config = dict(
    d_mlp=640,
    norm_place='out',
    norm_eps=1e-05,
    rope_base=8760.0,
    bias='none',
    init='normal',
    init_std_qkv=0.0361,
    init_std_up=0.0361,
    init_out_by_depth=True,
    lr=0.00573,
    warmup_steps=32,
    final_lr_fraction=0.0,
    train_tokens=173100000,
    steps=2642,
)
Each number is 128 + 32 x the weight over its row's rms, rounded and kept within 0 to 255. Layers, rows and columns count from 0. Numbers have three digits each. The size before them is the row's rms in percent of the matrix's.

# layer 4 attention query, 128x160, rms 0.0933, rows 0-63, columns 0-79
041:102089164128175082109085112131131166183188091129137181131122139162155117117087181131161068143133102157156106171180097060128082134160093079212140090140133107153126094189120132125125126107137145145141122154142140089080107119148182103091087177
047:113109115123169122185118131122130092095138195158137104121067109116097125076151145112165153144113155145147156183110100117085130099108110085159068135177122160135115183159043166190066137133128146131127173143106077133101107105143140117132069081
046:157122088114098103151138152126127093115118080116130142147116127153187092130170160134147198176065095152123163160116142096138119174114144189122085111178217141124122153153121064138110105129103182124136152121144117094101129201176145098181128141
051:141193129115204138125102133165105098138145163124173097147125107095102117131135131122122151174118146099168140155065161126067152130145136069165102114190150140142135157122052131142071152189156090123156143131132133184123109111161127102094119170
048:124080089134127112116135097108118159170124085167155112126120107156110144128128172229113097118189075104097139111112164171158160187104131142089097077123139078158123154114079094144203141158112112113145089105109176185134114124117099141206110114
054:090183097177124158099113134124126191197085121123152151172163146196128125116126146130083105145093154141071109148156138133120092137138234112098160136124107088206120064171133122131135132109139129106142109187071104116166147100117148121139156097
057:127182131096109133127157134105134155098087117104046142107098144152094116111111149179165162126113130158154090178115104115146121042093113190156103113108200153105124129166100126110112092152115167188136100132123149137119056137173167122091091147
051:100124122146098148023163104115128156148146099156147159138157177150135139106119157200113099137160117169144117123078173159107097138215170120144150110127114140112144124102092154093111137157164074114173147132113141143111123101055148103136135113
059:118106142151128151089148155084094170116181081137112164144153129205115183099154117152187142126157126115181067148180099105148133136123193171172126115109130124156088090143111096107105101131139152139121112117126182113088154111117200120146141067
060:110186153086136086118093134121137096114155138198101116047115130098053077144134127141160147167093103150158127176142101166158123122119162150128101133133110101140101142096026140145147156118159149183121040104105082195096116147124110096123125152
054:072105092122154130124142130131108143085141155116173179117108134123156120162160067092114112132123121126106131172130133145105081179124150138121118146108132146156123150168198186131187127141167118174151139098109046117097169175108128118119132143
060:102138132079123094114118151160094131153160161114146110077123087108102168131118078109149059139135155124090142124082104160092132134125128093129066233123153181204138195163133126122122097159135103177107162113154148069131116092149079144107100163
064:140120125099180141190094147178143124137198111109190121135135101093136106118154135098156159113157132085130139081106141080149120139067122134145142120170112136086094106132131076104160136114088109145110098071165176057122095142143116180127137098
058:127122068163075115115141144134133172156152151101144153174115134107154060087160149142092172106125116100131135179133099152144116069069140140114128160083116143167190106139174179130203132129145079114111103136112124084170174094069109147165104137
064:128065116148125077083133126172093120120155097103149155105142096101109117178123113164056098100134101089201115106107193160167092188117162104113109197154131112130137184138141115162166156120119085157131098129107137140144088106108090158110074168
080:098119132086147055148190122129146196136143103174131143062167157102133091177143051150181124070091094151095137163128154126132137175149068124090114151127178135094137148158122115140128156103151124157170154105142116115154189119118158158089091141
078:118120147148166043108149106106189127100156088137119134139122122143083175169091100158103101170134094129190132102111122146146121183117092070142140161167170057061083133166129096137136139183128115158123104113126205142052093162142134138091133132
085:141149084083137184141131185119134101120124181108080086136118133168177136088145147146125108156155133113144131151152122178101169092102119169160166051082109116155087081145152088108107052130097169127083191124132105132074124168147206104154204106
135:128135065119149148158126143139137168144177168054160141132165104106095131113141103116175110138189135069140154152100134137128107111135118134158095128114127121145136162133115100083162146179142149084162122111140158131142129097094123151183072092
133:119143107154158062119124095114149181124147080134132160124141161094123090155147116158158172086095117115134147152164112079134084159077086127123118156156132091036130121150130113166140139137133112128101130149175146118179137092088166130068139130
124:102169116129114150102151079135157185153098107176108131119128134128095110158124129127112154086136131197099168144082100206123179151143085138074112090115185191176112113113110194086149089114095135144120132132118114156155120132141119148170108147
152:187095183144058147050120150142141105166101096095185125170073110176141106124081167162002094145113118117125127109147126125121164121093134082128153115125071088095103102129120169168118093170136115123114107172098125129093113113149104130123148185
151:120139151154172121073138116109165160142164084137152120156092141135139129129150120158126172143071110172107113201157133088135167052143161135128143137121191135159124191118142138134153150149191173157118166170183059109185163134096115128145080110
164:123178112086079159129174096187150187147112130134125097108149134149098110126129087084153106095093103122128092186127133118159170111073127135109153086126141128113125150138085144162101137222149098165061135081115146167128130150127171144170130090
168:113096141154105127081143115151084150137182149104161141119142140143117189156143094145164128114125180130165186134105182186084185150068098112150146179074137077132087136113085105160104144127119042113166184180134167145114055086131123112162140150
164:139134115122135178109162165096089071095180184059137122151099103078113101106152125088096155134124081095175127124124091151102162108117159095109112164143118125135147165184121075167098130160130154123131162166151172115131164136110145119184098123
175:102115103131125127099154148120121119154103115078105126143143139096155154115138184141112105127142143104100107156120105101129142180101106059161102160136153174103080204101065097130137100135092160140113186115152117122143103093102058128123062073
174:125130137059116052131163088135113114112112123091104172071138125089172118095121105132158149092129112094200120096186134133130138084094088140118189090154126116021136091073046116127120086076120137115169176101110120115127113118125122096149135156
171:079105161153184117160127118147117072120098153156099144143141071158152119120121133127110141138137099147093143121101148100138120130159071096102123086123178061068126151215120103094079095105164169098189189163129118098084131086109165092111154115
154:135114170132118143116141136125121195136152140157143134143122145116118134096089123150083097121128150102025129128145117080190155133095086198159159094080120082140123115151160146091126127123157092157114148119206136155156106113133073142134111111
170:128149112119116110121165089148114120155092130050095162134106125183136128107096134114104140117197163194103143171145092028169125142119112084118114167123159124133171114168187119180139081122128153119130082104118156146074121139101155129071112153
170:069147132181122131131178107134129142164141147079140138161132130169177152132119102083147087061171144129122131076064112141095122032125098165147129194102131236156125163136184138163114117094100134165107186115155123068169117109135144112123145102
040:179154080153137121143136120150163207154091120129178165133125180130183102149136111139116193134137098125141118140155166160136100168146158112141124157138139134196114106148115144124169146094102157070147111094095161089103101153168152113143119233
048:143104132097125094081094123106161149178194119173106187176117159203194081178164112112133153142168132192084175166133135099148118162115149112136212105144097117101130078134158158080138103131108131086115136145094160148103171142151218118130199158
046:159129125117097106100101107135138131145140116066097138106144105131132132165139125103097229137148152088094146124139098086185105132145140182120126156099178104145103115164188110107119119093122063160059156112157154099191147106103074101127133112
052:166115154151129136165126145107160160123158105171149205111165115197116129101164157136186147143151152151163144120118146123119094149134137108087137104132134155126124093125122062108113119149124184113171132161154117065048194137148169098142155096
058:152078193063099098169125094133173069066121173092116078114104103072069110082142160113142099119185151124150105184109073102140146141095070120110067151150162151150139217153106109156131120164119125142097100079165113164099124159107132151128093134
052:105118064154155141160132093095144065136096108097091162180104091083105142126135191205075157167109114163125088085123147099153178107137098120147125109103208145137107158163089136162145108142121168106161142091121165122132061108100135153139068118
053:111130170159140155133129105128146057178070164155125126174120068129120100125125153073098144065099150112099118119065150114081125085167075080223121110145095091122157152124053112103084113146130144113172172154094116146097132105118188097109133141
051:128075118169079195108157150086115182133163110121117174192105111202148140119146160136124128079139110115155109103114135107126115113120159185146160072112158128157138096156202082151128055128061167111101127180159093063122155116161193135165178122
052:114117159143125126200114157148166170103126155160127150152134143133092080142126145104109178061148106111143165128126146094177137082044100145098127137151158038088130100114159096139119141118093123131116123131144163112117138141145167141154163168
053:093174071095157134087100115140125128128126160095061109149136123160094190122079135157099115103135115090089115079092144115092094134152132083157130120115117162149174130127099084086133136183136073149164146111079115103095114122120144144109110140
061:094155076099129163049133156080114192126133120148082148125108149168149158071117112215117111141107107114135079141173075146139133082105148192139112119076149164162153134154121140099104087138119179146128142159116130137131152120141186107103125130
055:123142101102131145000117141104107132146143110111109139114107166114166182086129113146122088165145148113146142162123107166072149102169136134192133116102101177172146160144113159114103096126138075153082186114117118150129100099133190083095146185
054:098129121138141103201139072170113072114114103099103135118133125101121107149152162139069120112110109127128157144085131157125102131128120135078065170172239125157147132166160086166185113160079186123125110143104093111148153146103036138163128162
061:180171116108155156099112132092147117104125150190117160065164126166120154115164138156153131168128118133230108134168110125208129142119094131121104112112164116054109122136134083133094124092130146150080112128149131185147096138109145100095160115
067:105124129068103138080136140064125111127106156154111137095142165200185102111114110129128123159113148171121116137161128147081155115154129166150185115073147136103163155119120159119067098080122122145100177126120086182119128133148150059092147160
086:160172090117156114135094131116109196102162167089070139080178115085136142131169137138192100141153103049159132140180201102142105116107136095148098183093117107148150137105085106126171194178120141110151117150155138123141131094070126118142093054
088:129140167121124145136054093114149109149122114128104083120108138173152081089116071094135183130057151124075139114142122114031166171135159123170180130164134146128122125092076123139078091093145109109106121100149100135198121126160139160132203205
113:126088188181099140102130163185125097139153133116158131163098112158143086098087122134078118206111143150112114094084105157098150086124176121151165135159108168174112144069131124106170082136176130179121116131115147097071092149181109145186115153
094:156101107177102119116171079169104146123075165136089134093126119097164106123113152177113132089129129146092186154119152211146118043118100155109150116086173162178163122122149180122153093057098184204140161109104126120118139149109117140146114102
127:157108146198093075087147107166147175132134085157143179131130089078099104180097134115132096097090088099110122126135168108160082145130128077108100222142121137107147178118124174125170155143118097168142095166105181102117069093096100149085039112
153:110089092104150152165101084150112084214115092071111100067131102083102121107162115159107109083143124120189100125092137135177129079096148145091076153159129134133160099126127117206151111131108133107156103094036139105183099066092087168117158136
162:150082103043139094100134117147129104123099121163147127104100105082197138094125148204086134116083097131127118169151160170106156076104058152130173151150131166154143127142144120149153076112061136154106114132123139111074068238131107154152110185
149:158144125121095147025046203095052139111135145140090123132098167109125102050154198151119184142134142113115184128151144087128155089112183168168171110146121152115151138131170149109097096094111137075123120148106096115148102075151148112172109115
170:112153170169124097163072134181112181102140082163118117088178161071110081168129176081110169121165144110159136076116181169126126136094153139130066138091156084061117110130106093162163152105170120126164129124147114116093147178164084155144114094
167:136157108124126126129084045142096154135091158206129150134122108118157158149095094175160075136170127132105126110060120134167127135178166100164150118134116158162114106093116107133167131111198122176146081120144194141137102094173046111123153119
175:172126091128136091187154094108109150146110152105116130127137121106109169122149119153049152134141157144094099098134183099113121128129131121153070107165125079161130194150118190142106162138146104098231153078128132126148105105159161149110063135
166:111147126129109096132160151142078099093121101129119099158177115137119148126164110105052087096164089125071160069110165118157127097148155124098201100060174106151123103151181072077188128142112107104091122172084113108221097102131073182127165137
151:098105109180108181138226123074114126133123151079129137163109160121161103173180099165111050125137143139108130143137117164108126219189119094091145106090123114131138157148143159119148083125073121070110175092097060134095169118127143145169133181
170:187153137073091103143140135131109106125169122124157092139202140166113092138113191146163100053183143084079194115086128094103071159128069151148145110181115118119151155133071166069104100154086152127122116118159171110119114156159093171147114098
171:154181019090141158126132093108115085124142138081098107122094108113115139106108163165163061202066109154171178147109114171119149129118061132135088134110199144157122152137097051162112157144115115156077102078151114146107081115178102068118148133
156:166121140121165154124139089107082133158138150155090161128150154124177098119174138109117089106163142118096129099130219119123122076122148087160199131145088106169152174124088091106169089105107130127102140129086092144094167146147158071121107109
174:069102163135121111135247079113132145100161156183062147175057120131103151118107133162136144065131137147170135130118177100104169120166081122106117086182127113102114108143158138152122114167121200114140098161098127150099133206101077111195206063
# layer 4 attention key, 128x160, rms 0.096, rows 0-63, columns 0-79
049:168160051109145164134134059093197162151098142136125095120114149140130184126169083068058125141083121161107174164053115136136123112145170095150116162077150147062110150096140141192125134160081087128079131129074139177144184142096133054135109062
055:125136145082162160105178117084134145124124093145093127042155136151120111140132066107112108145112117158128122117091173089088102117131126141079194173159109095088142092085114106149103112112163120160094094184107066140100163142114123133087133164
054:106122182065083119138111162117119181075171128141150106108157108124091148180098137155139167123168142041162120057120164135123101060093143134088161133071083162110201137155153115144185107109106123132140108144133138121089131129070078150106111098
058:119043154160099100127159150156125091104170125140100124093092145159104131121111089108142133094103154213157138063104137140138068151090169115153173124121127089108153160138183118142143175087122155175081060106149092069124114143070153175135129136
051:115165141207123096125158167102201087132130106105154129152190182070121153170098129143127136110091126118170099165113089092105093067137173141107141143107135171107109068102131150142157092106104201139106134140128128037102066110120200130100134169
053:091099133086123145104159136159190091115154136108059097117108130106086092133120117142082120166191144143149115097104126195146171108146044146129050134066150181139118122108122141114095152122120169124145083116150146079100120159144149120101140225
049:157107090126089126100101156112146097139179133122146110182112131124163148124158127067114083112157164149092163097168158144139125206161096136073151144099090088140106094075096121079082107140121086087123058130187113103101156107126100124153131094
052:099106123132091119166092133127173089162090136164129106153078112092096144171057089084129147126182128080094147047101114143111079132070123098126118138139131163119124138137097171135177111146112199153133170134100116109161093115173180177126086162
047:153127088131094113139088105122158100148114185091109103168121132109128063143070047120110123134143139153071135087130147170107152140106066120110079115123122126148107082058101111119207093176112174139118128191163127102152110077164136094113153203
056:085087072195108154091142132102141103114095117101099129147118154122137117151105094095154132095146113186108130071176085107093134160115058143111158123099139121124163062174096187135159120113099124122090095151164121056152074116090120183153113123
038:109165165095113071114198121166143136158132062192170161136132086152131111125100094190069164202103119100156149111103113137108131139181162102204129172139164092165076108123083109131135197139103190124196136112121176160163081059112151130115131110
061:119122141136105072142140195159170127077141060129135135121120144104123113167178124159104107134115131104119120125123141127122081064136130146091091087134123106113150123151112135096107144182133154132159078170092107145171148166100145154135096170
053:151112156152097178093121146130112124110091198142118098148173123152127155085165128120155102144079124152099102165120108172137176196077145157094110146118116178102142157139134094101080125085146101084149091100162135233119125173169133118181120096
054:179116115144161144142094162145140137113078121121143104153108083158089106141137131179179124144128130132143091164181182101156144122157137192145134101125100133159057097109127067120150094086080168095171126135172109169133107161121158118181105127
060:132138151108115063110175105163140137166197068167182103172136119034108095125147133176086141176126097110144108067144069131127070101167100137127072158180136148125128107152117128121111160183143154166171082133086135065155122116083127188135083108
077:084084163159141118156221086106167053147076088128105161132151139123113132152136183155123156079114120136144181095112112139175127154119130091152110166154104112113086113092146155129095148117162078127140070102133095080149133167179145166088139171
081:095173177128136104090179159170123111139112101121165112086137140077137159135142131155132140189123108093145118139181143084153098094189125194106071144135092176156105136149080188140082163148130143133129130129122123081172107123086068138088090142
100:115121110191149105165188124094129139108095102098131139080130123167127160115077103103162124074097181098146216179100205118141157183136114118135157124118082117123148162100137136112127155107151074113127082142172108127140195164133131125075105144
086:141147158115163163103139176170098155196195140153188125142157105139141172049161138153160104139107152054132112113116076120100122126126133174165082101148109094123156148138189078138125167163102188149127093152132123134085164092136117141142104087
114:070101123138177138127101130042146136128126084131120123115180136225137114092099094094159089060111139131137129168050210130145131134077163110149153094132142096107164136101205148117157097109121104155098130136154130125093143118132143107143109105
151:152091135186106117107165134144132168101039136151135138085142165111079136129135137128168135136113136163142197192124098172124135112130107129147150120134155133149118145135128129040124147128158143126105171081166174226148115152151156079099176149
153:135135165118127194114054147138113136159155128109084113203119125191153109082118139111049110157122097120110055090127109138103160149086148131174093145092147096128169115137111140101111135161136127109169147134117185210135116118156102137142126067
155:104087162125138124068222109185112168151122102127145157093124157138090101130142136153079099160094098161116144166180102123130141123146083172153119147130158068095158141124128161107162145180145173180114122115167132130160168146094112065127124124
169:155119107149117090183112117120123147146083205155143117156115142169089152157105124168171126144091099077121127181065132129143109147075095138140119139147120106108124133115167112151136088135126105111126153116084139155122153179116148146123126179
181:134107131176150161129130104109135131138151138155155123114172107170066148131223180115048154149149143110134129202109106140126123152113088131139142179107103147119098102139119138132100124106125031132135167141166156168000168135147104100131151070
176:152171131155111109113106125137176188164208106097128130115124084093133122114123067129128161125159088191148134152139090158095142110171088097164115121091150103057113115114156149112143144159103201117123125153090134069124145099113141133125123113
186:124111165123126139153164110157135092134145119113112107119143115135144129171151159128048138125123134090112111116172063119211164131127065144085094105152129120126138090105072134101067143114153182126150086084144111118150089134159133072170092137
194:100159089120110103118151112154115161018118138140097158072161148118136086127134109146141154113150120114153102143127178112108150121133117138169128106076090167044110128113094127122156085122124154150123139104122138119106148149184148108118090178
181:111119116167158112131187170103136063165037131143115148103130060162143153103094114122149164114082130220126138049102085132192172166110109086180122126149093115130112154116092181045117177104132116150108151154114149088147127133139142138145141120
191:154066153110122159097154102107125148125104151133132127145088127131079097100104135104157118188168166084153109045182155096109134119080082134130157082107142120140184154125124095090109120130169104121096150165154095099159175125121108187116093159
189:121121188137114128153089124164158091142062114121106101120088149152108143096054117092103137187148149095170178205127154094186123160084161096126174121117174109145114122143130111174123099083110162136103111085146138049071112120127173133093157112
188:100122180163143144106163113130120103172112156110088140084110126170098108163101101176109118099144145092126096064138134126156116079144124154190126182128184144170165114060170144165194134112128070156123159098204117082104111134136107139157101092
053:093093104145072118110164115140138113092184076082120123172164103137086168084167141169114133156100128084152149106115117129130155109123090143088104090123151114096147155140136145172122169111092087110116118147104105170108132137094079105124074121
051:141155093080127140153127143188107182081032178111156108101106125099083153129139162188096131148116112015161124096128164127130091141104118162125116099138137123072199192136106091183155136103112085155100064136115098153167121152120068117137079129
049:114127180118127193168135167158094111164159141112140116158137091159136113110130160151150078125118151151114088106120131180138189139074043092162089131080121111159148131113124113116091136150153153081121067144145169123067126174084069145106187200
047:136094195129081068066166132110116124099107088120117119149124156085099122156077090141088125202157098075138107100132160153166116091136118168140144105141152109114109121127141146181154140138137116160087114091135123135215069135149140117166130116
047:147168082139159117136134085130088137121149128139162169118140112193191151076152090090077195095090142148116165150149150116112108131114194096152213125146105120121138098101179115162112145137099081113166134160126077144083160098115115105166075036
055:144148131152124076151125169112134148102186108125176122125138167121163107123137122132199117085138112099122123149128155123128091068132157188064136153106081130086100105036177086094129093137103151138132098208137116131051200099135076124165186121
049:106064124101108091121114129100156166127134096111110082117162163105114110137155099085189129143162070115151157083130141157110114156096108199045141064130150194103179167139162109178179107164121160160076102113170112129114139140132065181163142142
052:113163096100136094169117100161151118067069187117130109121165160078186137123145195152185117142156157126113161189136107142142145139145136088099146162104083155101088158096101122064100122106158153127176169066106158197101128164181154074059137138
046:137084093134126123127121133162114126079129188061129115188130112164123125114163183086168135108114118200100076146153120168109180193135118156134147101109157183109110153130126095095081129122105130104142076081217126130147128144131111123191142071
044:121082097184094137201153142103187138156101101138091094118168155078053069157180129123142102116128129234106149138135080193095056084098129146109125140125105147123139131128122217107125103146143121184111154159170146213123132124105159173118108144
043:164152130093105116191104133135141138110117163097109143080086128167128134124109085119135117121155151173139192160135169085140150146122097123109157140098087109157066118070111118167168141124118118121093108137161112105103142140138124094055146136
048:105128142117161144172067146206147114202127152122122089123124126195098199149123124163177096124141180060085098122140115115132113099180098166137132200093149119164121152114094113121193135158087207124156159176089145181069089111148118136133100136
060:107163121113153098117150143103124144134168118182145112144123106042100105197167171156122116125198080070152074090111119092122051087116139117081142127179093149105161118116154103103094099091135085170166073107110136108132136128129153203144059125
055:156185059135101119154096112098096152094083173099118128110101147141176110132123085101141161103143166125135163162130191067112163123076120141091183126088123096123147103088104117168156110108071096082102121112177093097122205126119134085127135106
055:160097110146169111228113129163150123143167106130151121139094077186096132171097117096104130124102147109140166103127193099117137161137094117153215109111113095176112113121125099118166147100097154130127079160162121139110129145125114141129065169
067:145128056179138103127186114150142185168116155092126119106161124053127141097106124086161146148168186174089175190162119122157153186218090159124133139110094096099139132124097062076104087123148086101148087136136068108137151153071137146148098118
062:115096156143144147060168114110101143137199101183152098129199124097123151147117127192128112157129123046138162134098127116158146168148093125134170172167137144072140171158184131102049196161119160150105083129098173080127149139151126136161062100
089:097086091110112109066127112107155133107128098145123143076144126153102150144102091119146104156121113142141094176089155158122116151129146141099172072131144132106136124184109143093153099113108193140107157133105142104092056141097155106148141199
106:123152086096174139080215124165097192169169176125187141137161106083111153130141133146191137161177167110113121181094102119153136147199116165122109091168119106127174141138114078124104153121095186159102104143097064124126132129048132142141093129
139:125147090175088097157167128105127112112073111142140129151143160042160083136146171120092174108113103099142182110140112104160123132122097096149125179137115146088085131124153137127085130117173029123147104152154116102142212130126132137118095102
137:098106091103162112088181069096109108156172142101084161184134113102105105168102154149124122140165097113085113136125102177126147172164117129086134137152090111132121138103109177191153108125117191150163134091114083061181104155125163170143158167
167:098091155080086142116101105138150083073081133184132122162125134106113113159106136135049126141092122082163114113176129163104110163064120107097159120142120224143083121182114202111145137128154164163144122124137160081131120117155141133125122169
167:179123139101139169133083106130067153097059144140132122147114116133156101127131073140085174142135093181112148199191169116110146093172116155194117112191136148091087095136138102118123155125090093095140147165169032143175116112098088102120066117
185:105126147216107154165100169165157168121075091108102103070140126119047110172143109109108128126126197130122185086134167168148132160091123180129152130134081187074186110130135092176132157124151167123143076159122137201131159150147102140160083134
176:114101067159184105118114102206113154128072156117127140142077068125076145086149172173159111136174159073079181094172103169128122146184152124098124139112117092168161168114098151094158141113133086131159122144125145158124076125186118126138184142
189:119164101158122152112127098099114163136131142137141131148120115058092167162096141143090094119176173114130100153147167101108163144136107116215067150168136039147140107159057121217153115140113061093179115094125125109146118122150176116108106150
186:160089122126082126112095155135081186148160123174130111154128106145135123122156108114080157153174100050098147104076166137138184133164097183081083164115119107107181112134109142116125117163132119093122121117122120122163083124124029124114116076
165:120063106149098140082108114153107074137170193043113116131097113092153161129130119127160101126146185172083077172165133127119195192135096092096142065106161100052152128163163130132114135105122022059102117111144113067112144182159103130145154122
188:090146145144136090141120184163067107145141148134129117132137120117064111195097203120182087151141114116129089118099132117115110159107114151137195143167075144097181095122085069013121151129119148117135099111148138093110151116138108168132144154
185:144144073128167159176179091175121135124091199110112166115092100140145173118134180145130164156121105147133116141110131174120164186088105106171104127108164235096110177099154134175119158173093145130092148112157118135113125160129138105123174120
175:151133129126092140180174126156068121125181133147116113115082096100131128171084076143089141106091131195093181114151155102115121155137105085143176214160094093150086108147093051089143136067116099129086074136121101112119139121144136096099134095
179:150096084157160112108187112155163099051148092150100138111161133154079106115127122140124114130067149119114118076092144124095122137151109115142075118171117098153155111122086117210128156123103148128096114139126093115056167152113100129120183140
# layer 4 attention value, 128x160, rms 0.0853, rows 0-22, columns 0-79
110:160199128130091154122139107116159134088158129137146100043115094139132147095104055136089131138151128153088178146108095089098125157082129128119179116149155122070138153089121085137146109096076067081103115114134097160104147068090112134082106144
101:057149083187153128141073112121116087166176146148170142100150127131104157080153117101140161130165147128162160110155093103076106136116085126093168183125214129187138133189105060134156081103118099151193119155142118097112182151140054159125121098
101:101098097108171140126070109161150161142137152152102162121155173177133111158111154089165172161120127099181205147156218042114111198090101131131183095079146142083083151158147128107143138128087117078109124108124065119144083104141109138129134136
116:144168112161063124158116044100136102119131147120087157096149119149161136158083121107117138129098160143110146206163249128109128094116107095118114089118154104097102145128128161093175136119142096090122135126125117116132097117145117113117185160
113:141136139131145163127116111144124136098140167136131112179101117138089126114091119149116144148115130228000158182155188106126069147133070143146098086095135114116169092081158099141143113105160115112116130161111156095096088167164088129105125166
099:106170145125073136118141101171177077124077138135101094163110131117139215163116105127116118134150150120117117111097128113080123076059086092132088148119082123121115092093100063107166161108119136078125165204123120102147138075138142154156163134
101:058157046070153121091073153081114125133147105157095110138081097193114122135130140102103195082155169132137079100069133091100148141117130146095092156140147137107086075157131161123115156124127165154175102135150159172140164164132164138130170088
105:205158148155137137129157084135142239112098097113133140129089106175133200174076103085174120079135131181117131131204091083147135101197095198127098140082110155131092130127175085108134068105136139076159110108119123126084142095167088141132148152
099:086153137140063104082102038125135139142158117143089161148140157204108149115143096130089135149149142160085189080168126145082124116119081094163053118099139162101038210114160161100129135152037150141160079100134127156129107124115107135119094136
104:133153107098085136108172148152137115141149158020099044053081122106126143111024118113127092105165102179180174128169148159137095054075120132136100157132111121105106078187129119104109165133137070125133155126124099126116118172095163158167114122
105:072150141065116145184129052090108118110074114122129129168131145115128157140163136106125132112157134138086109131091169074148115183149134085066078163153133061125137101113114109123058107154175136177112105129135179118144109113097143127149126081
111:142157149123105118156110122133164075166182126193194158135142149106101099052118148157140152163071114056091115145132138162134115076112074168110097155138153048167150105148104167100082066142143151143125138139076125163115153102187147126194117093
104:163077063122124137072061127066135081153085099108116062152171155095124124136143156182121101170118118127179163138086156117119109108138135140085110149146110109136117133213150156136107170124107111145145065151139158059117143148134084138147097109
101:136140115081133115155171078101070105142108099077101179064096106096080111101135146096099079150161085129126163100165136138069146146091202128121135123128130089113120167155173055125099115084100137103116146192130115154097117147147082089128130134
103:070102107103076152164170155089158177091146146166086101125094145114126105210162098110116173157132111101099162121063052076115138096101148094069109142081128161118138169145188155152118159157095082171146165092138133123172104146183095134160092128
103:108111124103154127079155117100169079023148146112173159108133097193170126106184124097149132151130130138176151126156125128145109126145151181143050129145085044163194124146137042110111202089127121114155107086146152091195135154156098166169145090
102:172088120162123138073119128120100044173107132142165074135177102145154121143147175132069099092119110068071125117152155132135137135110120126176126136133098092136087160143128090134091073178148149116165114102119145146147150110117134156162117159
106:144203129101119133157122057108130108092125156142148117051091116100103067132168107129121135106147137188062186125121126120141175105077084184127111129126072140108124167190119171127163142131136130171079101122144134110104083117097129146082100140
105:124147083135185122100153098082150143183138124147128159120151121122114133122128114164087067141121157151188220114099115116161188049149124154167157101088073102166120141102170111126093136115114159108171141144117133106121070119135163102135115176
105:144140193121123122111151169122134142144110158164074139163125124091170161098148106127162189125161115094200172136120070102147126181190147125149126157124086086100121118089125102152161152165128074109144102170155137123143115139096105113049159142
105:071144107159105118158153162091119178122052109089154137151099099187133125144153184105132114076074108063142125112102114128114128064070130124122135172183159109127141136178049147101138115138149131089092109078126140115170110171152106140115120171
096:146114120101166133151157106127084162114112154130101120107101119154157136163093164130128183193166140166118137158138112122188074121114102095151174215144162078134118121152144103166154096120166147033149168174124130162126153141112105146119086132
103:118093122094209132149140096096138098112101086105118092138105121195077141093053066094190123109070095124085126129113127197120128183096122154177066149134112174158114143107073125125179176146094126152127110144091103106105096128114089080110089071
# layer 4 attention output (transposed), 128x160, rms 0.0924, rows 0-21, columns 0-79
110:103193107178161118156112138121146124127104105125120172128058157118140189088197121125159119094130150106094079096098139125161156166158138112125128140084063088066112102102142114116109108130222185154142144099119150062126057168122106128160121100
103:121131115119135091145118088141121109097148176098151096165160114155012162099137053232130132140163133139102188143115123131160073104102100118106137095137087142110154120084082133121140112188169149123128113128138125116190078111109189130154184053
106:120080114147166107098183096069137121081106157166136068120125130099123136173138187138114132177037098154198120102102122076109137113116127120079166152075107098115223115134170126110119093139178109098092112106091200124141143109189138112093125107
113:164171152136116102082184175091131124130118151157111116126164104105127137049156197109145091107126160135077133121112123180140126186120073072140136108168130170130131104155159102203175135139137181148153135131075134124143147136177123103153097129
109:144099125137098190157120119161100109177122087108083087109150117057156105174159135141078108117131123149129178157099108131118120123136144122168118087090171108119101209127083113086129110150127171145158104134113134124152151155205179134128082127
102:095109076138050132130088107147182160106110147095136182118072117086094101101115078124169099068094139136123114114192098169128178108156132099147104175136153131120116118099160124130056073113089170117089168126049124133142135075123167115169122144
107:126109155167113085166135076175121096090151125182108182137108131077160160135117116195188157120113036160091116095113184101131147135089099156117144085187187103206152113144133126142090157126095147080130179128131138135148147153109146094124080137
103:148131152127176070050120089160159071113176112184149075100163089073086106103154099073110104119107087165137141134098118162122105134095170139177114122108102179114134174084123083092116108147192146107093119109117098155172092119094131056105088179
102:143129123126111157137122191176125112081079102104126138121153153122111099112122140170135100086131157105098159146105192096123140082124164166116156104131113107144114165084183103159167087134023096081118149176125083157116128118109116171093092074
111:104137063153097086106131129182165092095112117149088146181098065177175119140152151094140088122130155134122138137069100087070135118122129142122090106145090157167148205091108123157138144123149197198185098087148186154149135145103080129093158160
108:074075133147152166120099114158175127126181134094140098115076113111140108056163130172106104121136121085189137087139135110140185179131085105136130150156099154162117104114144100107121125094142133125068071126153151154105144153166063095102095071
115:122140148119228153157144146154136121089135087094139134142205098098138159100085106103107144117192151168136094080153082134124144154078184116165105152134119129115143126123131123147201083134075103146110134137139118168138126102105147167094148149
106:144141119137153179076109046160060088160123098130087146102102118127131091141140155135142108124146145099169087132091113115074170116127071108173166171182113120082115119203197182117130114105081126134138136055139104139198129107154152143087134051
107:083102114083155129119132167108173178178136108110146117134122101117090121099185104170166122091109128118150136119091121087130133176171128110137099114151109158090034135097115125110105076133083141190146105151123155139113172113159157076146137157
103:157158113135159082099151125170133103160109128141079152097105149139134151081084084152138116136149126098127133124127114155103130140186133143128125056163138119077042099090122133132103044149087095057111134102143161082104156113175125114114093120
109:160159126162098163093140111140067138091116071119172134146126114131122140099121102136095077100199112152160147102097106117074097161139164141144214121067120163179121115139190092095121139136145131133190149094123155117173122099095113122120103178
109:147111066070106169167107138076121088090115064118164137146112134082113093163108107128106155164128145133171083114137106121180138148154124188181201128152144117125222150118125142174110145142145121078079121157096131146085111155116103142113120091
104:148139150182127193090190079152132152117156118154117092173105098175089134144106157198159076146136166088163092158104132144142130107150141171107152119151102098118118150099142120159123198181097129119147205150109095052137148123107105102136172152
103:198108198070143129125153103115089173160120129114118145139148087095111145085115126116137112111145081066122128151132092111111077117128126158144180131119164091140101067117112133125094097048141081162090098137122156167109197139069088095092116119
112:150126143161187092131111127167163145165119130106124119124164114101153139170083081129123097150113098147103077096112087129070164102088060144142109105123112092151068158149142136098170142126193148146132075131123073123126147053101113120228142169
106:146124143150171116113099156073121104149173092115126189170108154092137110071093125149103138114148116147058187159077147077136100157158074140066083134123089213123205156081145097127078175111105124154118170118141118127126160089159133083082118160
108:103125145107095106094157127070182133086117150052114141171119132131118089159255143143156085105167132136126146122109085106134134138085143126176117110086095111166105136160167169126118158149176166105101125143121163149100092135135187069126139114